Part of a small language model's weights.
Size: 15 layers, 6 heads of 64, vocabulary 6759, 29.6M parameters.
Architecture: LayerNorm before each block, tied embeddings.
Each number is 128 + 24 x the weight over its row's rms, rounded and kept within 0 to 255. Layers, rows and columns count from 0. The size above them is the row's rms in percent of the matrix's.

# layer 12 MLP down, 384x1536, rms 0.132, rows 182-217, columns 960-1151
size [ 98  97  95  98  97  94 100  96 195 101 100  94  95 100 103  95 102  94  94 100  98 101  95 100 100 102  96 100  96  98  97 103  96 103  98  98]
[[134 118 151 102 137 149  93 141 165 109 135  99  95 164 107 118 138 156 141  96 143 134 141 138 115  84 137  86 173 136 124 117 107 116  99 147 152 127 134 167  87 123 141 107 128 113 125 137 141 119  36 157 126 135 133 129 133 122 105 129 126  57 127  78  75  93  96 155 146 109 142 165 159  96 114  96 119 113 110  84  99 125 176 134 137  96 160 131 155 125 103 123 110 112 148 150 154  77  97 143 141 120 130 112  88 137 126  59 131 102 137 136  96 152 182 113 164 143 169 110 125  80 107 117 104 141 127 154 142 116 140 129  91 155 133 154 121  97 145 100 131 156 125  97 147 148 144 175 141 143 120  84 100 133 127 148 139 109 147 125 142 127 120 102 101 171  84 102 111 139 121 118 136 156 107 142 194 186 110 104  89 130 148 183 154 126 141  86 159 135 139 124]
 [174  80 104 116 120 141 127 107 113 126 122 147 108 130 145 122 167 111 154  92 138  82  95 140  99 141  88 129 117 145 134 110  93 156 144 164 139 141 182  81 136 117 106 149 154 152 132 152 121 135 124 135 136 178 103 136 175  89 160 105  82 157 127  82 106 118 209 126 107 109 157  78  93 134 121 150 158 125 101 144 155 124 140 145 124 142 131 103 121 157 133 137 137 121 156 108 136 133 137 183 127 132 103  83 143 102 151 102 145 153 153  98 120 136 149 156 138 118 158 128 148 136 118 132 116 127 127 140 100 132 107 124  94 133 114 139  99 188  90  94 118 140 108 119  99 134 149  90  99 108 111  82 165 122 161 149 120 137 144 141 105 111 132 127 114  89 125 120 126 155 114 122 111 126 107 139 114 144 132 156 104 131  87 130 130 139  89 123 126 129 110  88]
 [127 113 131 133 128  98 152 120 146 133 139 128 152 139 143 117 145 111 182 125 140 135 119 119 122 108  92 118 114 124 143  81 103 148 150 113  96 109 143 158 160 149 156 119 165 168 101 108 127 110 109 119 102 108 141 155 134 116 143 134  90 146 136 112 106 111  98 155 130 115 111 167 163 108 151  77 120 130 181 136 106 124 104 105 118  79 140 120 120 152 142  85 152 105  73 137 113 106 102 153 127 106 124 107 159  90 104 153 161 125 130 113 141  83 181 137  96 111 117 140 140 156 140 129  75 120 102 156 161 128 115 109 115 113  99 116 157 108 134  98 130  83 142 123 111 109 155 121 117 149 130  96 132 141 112  73 122 120 156 106 134 159 103 144 131 142 163 174 101  84 145 104  87 128 136 133 128 144 107 100 130  89  79  97 110 177 196 122  99 105 140 154]
 [115 147 102 156 165 126 152  95 149 147 106 141 134 125 138 114 107 145 120 124 138 160 168 133 119 132 128 106 143 160 134 153 112 159 121 136 177 140 105 143 103 157 108 158 120 149 154 168 107 182 150 117 118 133 134 136 155 140 152 146 116 134 152 122 123 103 108 103 118  96 122 152 126  80 135  93 128 148 113 129 134 133 141 139 133  82 110 128 137  73  94 132 110 127 126  96 108 132 110 161 135 113 137 140 147 116 151 152 136 115 104 145 122 104 123 139 165 106 136 112 135 133 137  54 134  93 112  72 126 129 138 112 133 134 107 105 139 149  90 164 148 127 100 107 105 140 111 116 144 156 123 139 123 108 155 149 125 120 120 152 113 124 119 126  86 125 159 138 135 135 171 103  86 165  86 121 111  92 144 123 137 142  95 108 103 138 123 137 103 113 131 110]
 [104 123 125 128 117 161 121 141  98 126 115 136 132 120 168 151 112 114  99 103 136 134 137 115 105 123 134 113 136 107 139 122 175 113 138 140 118  99 130 116 149 122 126 137 114 118 110 131 147 116 135 152 104 143 102 130 102 144  90 111  99 101 132  97 127 116 141 119 160 116 148  89  97 121 132 147 144 116 155 104 182 144 170 111 119 132 141 139 100 120 132 170 137 114 135 119 193 119 140 137 130 137 103 126 123 104 130 137 134 149  88 100 137  65  96 153 114 154 152 126  87 116 122  94 129 150 129 125 173  79  86 135 121 121  91 181 110 113  94 134 119 124 130 124  93 139 128 118 124 128  90 130 114 149 129  82 171 159 118 140 103 101 129  77 166 133 150 100 120 165 144  97 140 126 147 135 116  90 106 165 155 113 160  96 124 123 122 107 116 129 113 122]
 [157 144 138 124 156 149 127 110 135 162 151 118 142 101 135 119  88 131 136 157 131 133 142 112 134 108 159 123 112 143 151 122  99 109 105  93 144 144 168 149 129 128 117 119 138 110 146 161 136 138 143  99  99 123 146 131 164 102 196 137 147 131 181 125 101  89 157 179 139 118 123 156 153 142 116 145 141  88  94 104 142 108 139 127 118 106 151 120 107  68 130 164 126 141 139  79 168 130  96 120 128 167 134 147 134 124 189  93 176 131 148 147  86 143 114 123  85 176  88  82 117 125 127 136  91  77 114 150 142 152 126 153 100 113 182 115 155 138 115 109 118 108 108 101 134 108 114 123  91 115 124 132 122 142 126 130  91 165 152 149 130 145 105 117 161 134 115  97  93 134 115 162 125  99 144 128 129  96 175 154 113 156 105 133 152 121 119  98 151 149 121 109]
 [125 145 115 115 113 148 114 199 133 153  75 131 131 121 129 129  79  86  99 127 112 135 121 149 129 140 113 132 102  80 151 153 169 137 131 109 138 120 125 110 120 106 140 107 139 126 111 134 145 165 144 158 137 144 162 156 144 100  87 115 118 123 173 173 128 119 169 115 169 127  77 121  99 158 115  94 118 102 131 112 126 124 122 137 106  95 111 120 156 126 134 121 126 131 126 155 173 107 136 117 122 105 111  83 111 152  87 122  84 116 137 119 126 135 109 116 121 109 106 140 126 136 101 129 111 150 144 137 124  73 105 138 127 121 117 149 149 177 132 127 112  92 137 108 175 109 142 122 144 148 128 132 102 137 121 103 126 169 127 103 153 125 156 128  89 153 121  89 125 133 122 183  89 103 132 119 139 124 146 124 138 101 161 139 123 132 176 145  84 137 131 139]
 [161 104  96 116 158 239 109 112 138 153 123  94 111 129 119 113 129 124 115 144  93 141 121 139 141 149 174 134 166 142 118 159 168 170 118 129 151 147 128 132 108 101 121 108 132 161 150 129 154 155 112 174 146 122 155 133  97 159 128 128 117 106 107 121 106 108 197 147 111 160 111 113  84 113 133 158  81 114 125 140 110 142 145 129 128 172 156 108 134 136 124 177 144 114 106  89 125 119 141 129 118 167 137 132 138  81 154 158 136 132 173 161 136  99 149 146 144  79 175 135 181 118 135 129 165 150 120 118 162 150 141 151 110 120 107 121 143 112 145 156  96 111 109 185  86 109 145 160  68 114 147 135 126 140 121 129 187 115 174 141 125 117 145 119 135 124 141 105 140 162 146 129 157 117 170 119 110 114 121  81 130 123 144 145 134 126  90 105 139 119 117 106]
 [155 123 127 133 142 149 167 107 123 123 109 126 158 135 107 202 135  92 112 137 132 146 109 104 124 138 145 123 113 133 144 103 138 130 143  90 103  98 137 151 151  94 170 115 140 127 124 127  99 157 114 120 121 118 153 223 100 133 134 171 118 127 140 140 150 165 117 169  97 145 128 133 130 165  91 119 139 131 177 134 121 175 101 137 127 143 164 103 166 146 151 112 185 123 116 133 104  93 121 122 137 113 120 148 116 104 126 110 137 174 138 157 141 139  95  94 117 148 105 143 107 126 128  85 137 127 174 162 168 144 135 104 141 116 111 137 167 146 108 116 119 126 111 141  96 139 185 122 113 193 136 122 127 148 107 133 108 129 114 128 169 136 156 139 121 194 133 108 113 129  89 149 103 186 107 107 130  97 108 130 113 158 137 146 110 110 125 146 114 135 116  97]
 [ 99 137 133 112  83 134 125 157 128 115 107 122 165 146 148 131  99 151 114  87 150 123 156 152 129 133 110 146 164 154 146 152 122  93 143 122 106 114 113 106 143 126 128 149 198 150 112 111 140 156 164 164 108 153 109 110 131  71 151 180 165 155 182 121 106 117 147  96 155 111 139 117 116 155 182  79 141 136 145 130 121 106 138 111 134 103 147 122 137 120 124 125 157  77 134 130 121 114 105 128 149 135 120 127 108 119 157 151 103 128 119 138 140 102 138 123 128 138 165 128 135 142 106 116 126 124 110 137 165 107 163 146 118 182 147 164 134 138  71 204 111 140 148 115  98  98  81  87  80 127  87  78 104 125 111 171 115 110 126  57  85  98 138 117 136  90 135 108 132 131 126  78 102 132  97 141 134 156 102 119 133 155 106 128 152  82 147 123 142 127 142 114]
 [112  94 120 152 137 153 152 118 163 138 131 122  81  92 116 138 122 140 141 127 133 142 124 116  86 137 107 104  93 126 143 114 152  86 149 145  97 130 118 132  66 150 123 138 146 124 116 111  93  93 153 125 118 119  97 133 157 150 144 123  77 147 108  98 147 110  83 130 125 106 105 117 125 133 155 115 128 119 123 109 159 135 127 110 154 114  95 118 137 153 130 104 134 128  77 161  72  93 123 130  86 138 131 107 145 120 109 135 127 136 136 140 127 110 114  79 162 139  84  94 147 128 141 124 103 113 149  82 159 113 104 161 126 150 131  97 126 107  59 132 118 135 120 128 134 138 109 157 120 134 100 145 109 101 106 197 119 152 111 118 139 144 122 140 122 149 161 135 136 140 181  99 149 151 117 112  94 136 188 130 156 165 165 144 126  95  84  94 140 131 156 148]
 [119 148 121 144 115 140 119 170 108 151 132 154 127 106 115 114 122 106  98  92 110 129 131 134 122 138 147 143 131 129 134  99 136 141 119 138  97  96 152 162 149 152  96 160 146 132 124  92 138 113 168 100 118 123  82 121 102 148 165 141 130 123 138 117 132 134 122 129 122 121 148  78 132 118 138 158  95 170 128 114 132 127 137 110 121 135 129 151 109  95 110 140 130 133 133 118 114 145 115 109 118 110  88 136 127 124 130 101 147 141 123 141 132 100 100 135 138 118 146 109 122 164 132 116 156 118 181 133 150 134 126 126  81 128 145 102 112 112 157 138  60 118 119 148 141  90 119 164 134 117 135 115 122 107 135 105 126 113 132 146 147 142 147  93 135 120 145 141 100 110 144 125 131 151 102 130 106 180 104 142 136 136 142 129 135  83 147 129 137 116 108  96]
 [124 140 111 153 127  83 107  62 154  98 131 142 112 153 108 147 116 150 158 148 132 122 155 136 174 145 109 143 145 161 111 152 138  93 158 118 158 130 119 150 135 127 113 140 116 110 154  96 175 139 131 100 172 143 110 148 127  90 110  85 142 134 133 127 107 147 138 130  96 110 157 120 145 147 151 148 156 125 147 108 101 143 127 138 106 184 139  67 148 106  83 131 138 104 106 124 124 119 106 140 141 157 137 141 130 169 145 102 119 101 158 111  90 100 103 145 128 141 126 117 139 157 128 141 113 111  83 135 119 121 122 165 160 165 100  94 137 165 168 123 150  96 120 149 193 117 139 125  98 123 153 125 116 106 158 186 169 134  95 104  74 125 115 117 114  94 117 141 107 157  93 166 144 106 102 132 102 128 122 105 104 102 106 138 134 107  79 149 120 103 131 127]
 [117 122 128 139 153 114 131 160 132 127 167 125 151 135 110 146 112 146  76 116 109 125 119 143 131  71 166 169 141 158  92 103 136 140  83 119 134 143 116 120  82  83 113  97 132 127 160 101 139 142 177 125 121 127 152 149 101 139  97 113 104 142  90 133 119 130 104  93 114  89 110 124  96  93 160 157 117 154 125 123 143 111 116 100  78 113 161 146 135 118 137 123 132 115 134 130 150 139 123 147 142 115 168 139 128 171 100 153 193 117 151 132  92  90  88 162  95 141 164 124 122 161 137 187 189 164 108 159  93 132 138 112  98  85 161 119 106 136 151 126  98 122 139 119 135 134  86 125 145  84 100 161 111 128 140 149 160 122  79 119 108 174 138 156 179 122 110 132 125 136 167 104 127 149 189 125 100 132 164 105 142 120 129 168  67 163 134  79 138 118 126  97]
 [112 156  83 106 115  98  77 138 148 147 111  66 136 137 101 120 116 104 134 117 132  96 123 107 131  85 114 133 127 116 115 105 132 143  97 166 120 130 144 126 120 177  96 154 143  82 115 125 147 125 198 135 128 156 128 137  65 125 114 146  98 138 155 124 124 132 128 153  80  88  79 168 105 123 103 130 116 107 121 141 134 136 115 109 100 176 113 108  92 102 120 130 103 135 113 155  91 138 127 131 132 118 117 114 104 115 129 147 129 144 153 137 157 119  62 126  90 161 121  81 116 156 133 103 123 103  90 117  86 150 116 157 125 119 172  90 107  69 150 155 152 124 111 124 131 139 114 142 101  82 126 122 116 106 163 143 125 101 132  98 125 140  89 146 142 156 140 125  93 106 121 176 145  94 105 102 104 105 139  56 103 124 110 126 106 111 135 105 111 117 154 137]
 [ 93 100 108 126 136 126 124 110 135 128 138 143 155 171  98 152 103 139 116 133 132 139 144 128 154 149 124 142 149 132 131 135 125 111 164 128  90 116 128  94 149 113 169 115 114 112 141  98 118 141 121 158 162 165 144 123 137 138 115 151  77 192 134 144 157 149 117 113 117 138  95 140 154 112 109 174 203 123 112 137 142  97 126 128 116 142 110  94  98 149 124 135 120 134  97 156 169 127 117  89 135 137 148 163 122 147 143 147 157 141  90  99 175 110 126  97 145 127 140 123 107 140 128 122  98 131 114 139 144 143 109 177  89  99 111  88 122 109 183 157 134 115 132 142 147 146 117 114 197 159 121 115 110 148 117 124 122  95 123 178 131 129 110 121 124 111 107  88  80  91 158 107 122 137 177 164 148 100 135 120  67  79 134 214 136 142 110 152 118 152  72 104]
 [180 132 153  71 110 102 113 112 100 131 113 126 145 161 153 131 109 150 131 154 137 144 133 109 110 116 111 145 141 178 134 150 163 132 139 136 134 113 111 130 134 102 142 137 131  94 118 115 123 127 174 159 146 126 100 138 156 106 117 126 103 150  85 112  95  99 199 138 126 107 135 113 111  93 104 118 152 119 134 115  81 127 128 105 128 112 145 134 130 158 132 134 129  97 118 129  68  60  97 125 132 117 134 134  88  88 169 126 142 137  98 110 143 151 109 147 131 123 111 114  91 114 109 140 110 148 143 117 137 116  80 109 169  99 135 133  91 140 146 137 131 127 124 131 172 140 148 157 122 156 144 136 117 145 111 183 135 106 133 158 114  99  99 111 120 134 122 120 126 121 114 139 135 127 103 170 129 139 159 115 103 153 138 130 147 103 135 142 120 116 153 134]
 [138 125 173 121 134 118 114 148 178 166 142 127  83 153 110 104 139 121  90 160  81 117 142 137 146 135 135 104 146 129 145 102 134 142 157 157 111 149 126 125  93 122 154 169 142 146 105 133 154  81 147 151 146 117 115 147 140 111 143 145 112 152 122 108 124 171 148 142  97 126 117 133 114 115 188 101  91 119 116 132 140 103 121 114 114 123 118 155 137 149 134 141 124 118 126 139  63 156 153 146 103 132 147 144 150 139 112  99 119 117 129  98 115 132 187 131 151 135 114  92 111 115 109 133 153 136 134 108 188 137 128  91 123  97 117 144 136 154 147  98  81 107  89 124 146 116 133 135 162 119 159 120  95 108 140 156 132  73  37 141 108 108 147 124 124 105 129 153 103 142 124 116 158 113  95 145 149 155 124 117 113 151  96 158 125 147  85 169 120 140 128 139]
 [133 144 111 158 126 136 100 127 117 144 108 101 146 131 139 113 119 141 136 113 141  99  96 119 109 108 135 126 104 131 121 146 105 162 123 107 126 135 109 142 113 138  99 114  92 138 147  90 145 158 112 123 113 113 143 138 105 108 141 109 107 151 134 138 110 156  92  91  89 161 107 123 157 101 129 152 118 102  96  99 117  97 125 127 126 116  71 128 160 108 121 136 114 125 167 114 122 157 177 141 154 151  92 146 120 101 123 122  92 108 157 135 119 152 144 130 156 118 134 136 112 114 112 139 124 136 112 147 125 166 124  93  89 147 105 136 112 123 144  81 128 112 146 138 113 116 149  76 103 117 142 130 136  86 115 151 131 139 176 113 125 139 112 114  96 140 145 144 166  90 146 123 105 155 131 138 119 129  82 105  81 109 140  90 134 161 122 100 137 110 114 164]
 [ 93 130  77 133 143 123 141 127 132 106 110 161  89  88 162 144  91 141 117 153 102 107 143 147 164 162 111 161 129 112 134 115 131 134 128  97 120 123 131 146 141 129 125 130 147  97 120 106 110  99 199 104  85  90 137 116  55 161 131 134  98 104 102  95 125  95 148 113 106 165 120 145 110  93  98 144 132 130 117 105 112 129 126 158 142 116 129 109 130 122  95  94 179 106 179 133  96  58 106 109 137 103 144  86 169  94 123 122 141 131 126 121  86 144  90 148  85 128 110 115  99 109  95 141 116 120 134 176 144 118 108 127 150 131 163 126 150 166 100 112 150  98 138 134 140 112 125 166 137 140 137 133 134 122 132 133  95 134 105 135 112 137 103 127  89  97 118  98  96  96 100 155  83 128 102 104 121 163 144 144 102  91 125 145  79 147 120 118  71  97 145 122]
 [104 119 174 136 159 126 105 109 145 130  98 130 174 128 122 133 140  99 137 113 124 151 118  90 131  98 156 103 109 143 110 128 102 112  92  87 142 125 152 102 130 123 124 130 143 127 143 100 117 147 113 192 148 139  99 138 108 164 104 113 102 171 135 184 158 148 132 154 120 101  81 131 118  99 112 134 120 127 133 131 127 124 133 136 128 116  93 153 140 103 120 127 101 109 140 113 145 136 162 129 104 125 149 159 134 135  94 164  70 136 151 126 117 118 109 106 115 117 140 138  99 150 186  80 121 105 138 114 133 132 119 101 163 108 104 136 131  81 134 110 137  94 148 109 153 134 151 123 124  98 140 105 157 126 118 153 175 109 140 151 169 121 134 139 134 124 142 155  52 153 137 154 121  95  96 107  64  90 142 120 114 108 113 110 138 153 159 160 105 116 107 145]
 [130 143 129  61 162 133 122 126 149 134  89 133 123 144 149 107  79 114 114 103 168 131 163  93 102 108 124 136  97 192 125 102 159 168 160 141 144 123 138 120 149 123 125 130  79 171 132 126 142 150 152 158 131 105 169 143 129 124 131  95 131 120 119 130  77 137 112 135 142 117 105 153 141 167 139 160 100 117 135 141 142 100 155 155 141 109 141 137 134  93 177 134 141 128 160 140 152 144 119 131 118 117 122 114 116 125 106 140 112  97 134 161 144 128 101 142  94  92 174 118 109 117 155 124 155 130 115 121 136 155 128 139 137 129 115 119 119 144 140 131 144 155 155 108 152 119 121 112 114 125 148 147 162 108 144 119 126 139 191 100 165 129 154 106 101 111 171 127 114  84 135  83 130 144 138 105  88 102 131 175  99 106 138  96 131 102 132  89 161 119 118 132]
 [126  91 123  95 151 135 119  90 139 141 118 141 135 150 126 145 136 123 141 141 103  92 121  85 115 139 139 121 126 126  87 136 100 154 152 121 125 133 114 140  97 100 126 120 118  95 135 138 129 174 124 113  92 110 150 129 152 113 139  91 127 127 167 111  99 135 110  92 146  95 166 113 102 126 158  88 119  91 134  91 116 141 117 132 153 129 117  83 105 165 152 149 117 157 177  99 148 126 142 103  68 150 128 110 148 125 181 153 105 143 162 135 155 153 168 113 137 158 162  98 107 101 101 124 159 161 153 129 155 186 132 128 154 120 118 126 140 167 144 120 135  76  98  80  96 134 131 104 145 123 170 127 158 152 122  89 114 126 148 121 156 144 157 123 103 140 163  88  99 122 113 131 128 138 146 150 105 139  93 145  87 125 128 153 103 120 134 156 127 122 166 140]
 [118  97 122 140 195 125  97  81 103 136 128 101 134 107 107  97 126 123 154 162  85 149 115 121 110 148 118 151 101 147 103 113 139 158 127 132 131 144 136 156 132  99 150 112 142  77 141 160 140 157  73 127 124 143 133 124 144 114 154 127 131  95 101 119 155 146 142  87 112 138  95  99 119 129  97  56 134 116 157 123 117 154 165 116 113 124 150 101 126 132 100 196 123 153 134 112 146 122 104 154 147 124 136 152 124 145 136  80 123 143  99 127  80  85  81 152 145 166 121 180 147 157 134  74  78 135 136 127 102 148 117 157 120 151 111 114 102 126 114  91 124 151  93 158  99 148 110 168 121 163 107 132 154 111 117 125 126 113  66  82  99 139 124 119  88 104 135 122  95 158 139 145 127 119 123 120 106 160 141 106 156 130 120 156  77 186 119 122 146 147 115 116]
 [130 100 108 170 164 131 137 104 109 131  87 145 128 163 138 148 124  90 117 161 160  96 143 107 145 135 152  85 121 129 140 170 126 105 152 145 129 146 152 119  92 132 107 166  91 133 102 127 194 143  68  74 147 115 189 142 164 123 107 114 117 142 132 102 133 140 152 104 108  75 122 130 118 122  90 133 147 107 120 123 148 114 132 112 145 105 132 101 142 147 112 165 116 105 129 130 103  89 166 134 141 168 127 116 154 129 155 123  55 124 123 153  95 119  97 138 134  66 144 153 135 121 134 124 141 155 112 146 112 142 139 135 145 126 147 128 109 123 151 152 119 136 121 129 163  96 110 119 106  89 124  88 157 128 117 120  93  72 145 127  99 109 103 132  91 149 159 177 118  77 118 111 176 131 102 113 105  89 147 130 113  98 127 105 123 146 111 136 141 135 140 132]
 [106 119 134 109 141 123 166 154 172 111 149 162  89 118 106 138 139 161 150 107 117 135 112 118 154 139 151 126 138 157 131 129 136 120 135 110 113  80 109 118 140 113 132 117 132 136 145 131 123 128 110 103 148 137 154 143  97 152 104 129 148 144 151 140  91 143 144 133 130 112 131  86 122 151 164  95  83 133 122 127 113 156 135 111 112 139 135 139 130 137 141 117 151 144 133 146 132 102 116 139 136 103 124 137 126 102 134 151 164 106 161 153  97 159 132 162 110 119 116 116  94  93 112 121  77 101 122  79  88 117 166 106 133 113  90 134 151 195 169  86 168 158 113 129 171 109 117 159 148 169 147 161 117 137 116 104 120 134  62 111 130 111 132 140 132 115  96 149 127 108 146 118 134 132 143  95 171 177  85 126 152 108 120 125 105 166 125 133 147 108 163 121]
 [148 112 135  96 134 142 133 116 186 144 146 120 113 101 129 101 150 112 131 112  89 100 110 119 115 110  81 146 148 126 101 175  98 148 131 125 165 140 174 120 124 137 132 136 141 122 157  97 122 111 141 132  92 167 103 107 115 105  83 126 112 176 139 102 103 112 143 127  91 119 140 125 146 130 103 171 168 165 154 131 133 132 108 108  98 134 130 137  98  82 100 136  78 115 140 148 149 146  92 105 103 122 136 157 118 181 126 102 122 124 179 153 110 105 139 165  98 136 103 167 155 119 141 101 126 119  96 121 164 171 112 163 149 115 160 146 159  86 144 120 131 106 101 100 154  97 124 105 128 146 113 122 152 125 133 130  99 119  88 145 156 146  96 105 157 154 145 164 160 108 154 113 117 142 126 132 127 183 113 141 110 136 154 101 112 177  96 125 178 112 143 143]
 [125 128 152 148 154 108 108 116 105 109 147 140 140 139 114 136 117 118 150 169 111 124  96 161 103 165  93 146 143 158 161 153  98 116 155 134 131 130 104 117 156 165 127 134  84  81 128 124 132  90 155 103 133 131 121 126 107  62 159  85 137 104 136  91 139 107 170 125  96 111 105 144 138 177 146 146  85  67  84  55 149 125 115 166 129 148 152 135 179 125 131 119 155 148 143 139 122  93  69 129  66 119 100  93 153 136  56  65 127 106 156 114 155 108  99 119 143 128 148 128 119 130 135 151 149 153 119 186 118 172 136 120 116 139 109  95 139  82 119 126 125 143 122 126 154 146 127 135 112 131 111 137 128  91 149 147 137 108 149 120  98  99 142 130 138 103 138 102 138 152  96  88 134 115 118 109 127 128 113 128  94 115 111 169 120 111 135 165 113 139 104 166]
 [ 99 171 162 119 126 126 122 165 102  60 144  91  78 126 140 124 145 105 127 126 133 122 136 111 111 104 141 119 105 148 128  86 148 136 129 140 137 125 123 139 110 125 151 110 119 131 108 140  97 126  79 129 128 113 140 105 124 112 170 114 112 137 149 127 118 123 167 118 128  96 122 166 147 130 122  65 115 117 136 103 157 151 105 118 115 139 109 138 114 102 169 124 134 135 133 125 160 159 126 127  86 152 100 139 143 110  74  97 144 136 138  96 140  86 127 121  98 158 145 138 167 142 129 152 117 130 136 152 121 130 120  96 120 134 118 150 111 152  98 103 108 159 149 112  75 131  97  98 197 125 132  95 154 137 183 127 123 157 160  83 140  90 135 128 115 152 120 103 144 120 121 109 127 122 152 117 115 112 128 103 137 161 128 117 150 125 126 149 125 128  79 141]
 [ 68 170 116 122 183 117 140  71 163 163 124 140 130 120 187 117 124 156 160 107 123  91 132 122 115  98 136 151 114 141 100 100 167  98 138 119  87 153 122 114 146  99 142 118 128 152  68 110  94 105  97  98 127 144 114 131 141 113 117 133 141 123 117 118 173 130 162 167 129 135  89 159 132 163 132 123 133 108 117  92 101 134 119 107 169 136 124 112  85  94 163  87 148 112 159 129 142 107  73 111 117 120 121  75 115 156 104 136 157 127 138 111 125  89 129 120 118 135 140 141 112 114 156 133 150 118 119 143 134  88 156 102 116 136  85 138 141  99 123 119 113 135 160 132 112 120 128 119 119 106 132 144 147 112  92 130 112 111 125 108 124 121  94 122 120 151 121 101 137 141  69 140 120 139 161 118 129 119 108 132 126  94 155  93 150 153 120 126 108 127 124 150]
 [131 145 134 101 180 115 124 167 145 128 126 144 125 196 120 141  81 162 126  95 125  94 118 115 114 143  84 168 154 151  89 112 118 126 127 102 127 111  98 133 148 138 103  94 120 134 123  82 138  85 165 130 118 131 153 146 149 168 145 175 161 131 102 152 163 117  79 130 128 113 112  98 128 117 125 135  79 147 107 125 135 154 119 112 136 135 174 190 107 137  87 116 126 128 102 126 127 105 101  96 124 123  98 140  86 103 109  89 105 144 118  44 157 157 123 122 106 130 119 143 102  90 157 169 114 147 124  91  89  92 127 199 151  86 100 150 132 121 112 151 131  75 124 112 117  92 161 149  73 148 160 138 129 141  91 117 131 110 140 112 104 105 131 156 150 152 102 117 131 143 178 119 107 135  84 130 133  83 143 139  82  99 119 179 149 127 121 130 124 134 109  92]
 [117 135 146 120 100 143 206 163 144 120 105 143 142  58 113 141  80 130 104  84 140 123 161 109 116 118  96 111 128 117 120 124 124 126 135 157  78 136 152 150 132 117 145 125 124 149 108 117 120 112 143 103 121 146 130 129 142  55 159  92 127  97  93 162 140 110 132  95 131 147 101 141 144 129 119 135  94 124 144 102 102 154 132 137 121 166 132 130 142 129 162  91 131 157 166 131 159 117  87 191 119 136 139 111 146 111 132 109 135 116 174  81 121 149  87 125  87 134  68 138 131 123 124  62 117 125 139 104 164 106 133 118 165 108 148 110 138 168 127 146 126 126 117 122 138  89 101 149  76 149 163  87 133 142 104 149 128 120 104  86 126 144 113 123 136  86 114  82 152 148 140 137 102 137 102  77 160 117 116 137 142  83  96 191 124 108  48 182 150 115 153 158]
 [ 95 119 133 178 118 127 124 138 131 148 138 152 176  89 149 117 159 124 113 134 106 143 142 108 116 161 125 145 144 124 112 114 101 127 140 131 120 143 146 145 149 124 151 132  92 168 134 123 128 117  87 123 156  97  86 134 141 133 131 155 124 124 146 148 118 101 124 131 161 120  82 121 152  89 129 104 149 131  89  99 118 102 127 157 120 121 142 162 120 123 112 107 106 107  72 128 109 123 137 105 104 123 145  95 134 133 112 147 147 155 119 121  72 142 135 180 123  95 126 160 128 108 138  93 156 158 124 100 118  84 125 133 102 143 129 154 116 156 151  85  98 126 153 146  84  98 161 118 118 139 137  83 119 134 161 131 113 130 125 132 119 147 109 113 165 125 188 129 126 114 191 152 109 136 138 125 142  75 170 133 123 115 142  64 110  99 174 114 135 117 146 197]
 [148 139 115 143  77 162  92 150 143 142 111 157 114 162 141 115 105  97 109  96 116 135 146 120 103 129 126  91 148  57 161 103  77 164 143 135 132 130 140 101 121 110 122 135  99 113 151  92 131 155 129 110 103 105 124 141 179 138 140 102 149 116 172 142 210 169 131 149 122 154  91 121 132 113 131 146 119 151 112 121 107 111 119  85 146 160 133 124 128  93 126 142 123 109  83 116 144 153  99 109  84 122 113  90 123 133 145 141 183 143 119 155 113 137  82 129 129 139 115 114  90 123 121 148 114 111 148 136 130 125 141 104  78 157 134 153  94 125 141 144 147 142 131 132 178 106 132 145  87 130  99 133 131  99 120 140 110  96 147 112  74 134 120  91 147 141 130 125 162 110 133 121 127 171 167 150 105 128 100 130 140 105 137 143 124 144 111 121 141 125 112  78]
 [111 118 114 122 125  97 119 124 110 142 157 114 163 102 108 109 159 115 127 136 150  96 112  77 102  95 113 134 136 132 131  98 130 164 111 115 117 145 125 149 164 133 104 135 147  90 188  95 131 111 109 127 138 160 103 132 150 145 154 114 128 141 118 155 115 152 152 150 142 140 174 110  86 143 133 149 123 111 117 110 127 121 165 121 126 125 135 112 113 145 176  88 156 171 130 178 167 181  87 108 105  77 107 112  60 114 107 176  88 112 149 134 163 141 177 135 117 134 103 127 155 145 118 138  62 138 105 112 109 165 101 123 121 116 102 180  96  85 165 142 146 140  98 127 125 132 136 108 124 128 124 150 124 109 117 102 123 115  80 125 105 202 171 117 126 132 141 166 154 155 111 102 115 143 136 135  47 140  69 146 154 124  83 162 165 130  90 129 101 128 136 102]
 [160 135 141 107 101 141 127 144 158  93  96 102 138 138 165 108 126 113 100 124 197 111  81 148 152 141 103 111 133 176 144 109  82 116 116 127 151 168 103 137 155 148  64  99 149  64 148 126 124 132 122 107 133 156 121 102  89 167 144 155  93 132 147  79 159 103 149 152 145 149 158 155 105 167 162 133 146 104 125 100 146 121 109 120 148 123 102 183 152  97  79 138 138 133 107  93 159 138 121 134 165 145 148  89 147 116  78 134 100 137 124 118  84  83 127 149  81  89 151  90  98 124  85 126 164 152 177 142 107 142 145  72 130 131 131 165 148 115 153  83  92 111 129 128 143 118  99 113 110 152 121 109  90  94 107  84 114 136 113 114  96 141 102  94 137 151  98 115 165  91 135 132 123 129 174 138 170 103 127 148 118 147 138 112  94 147 118  72 113 157 134 108]]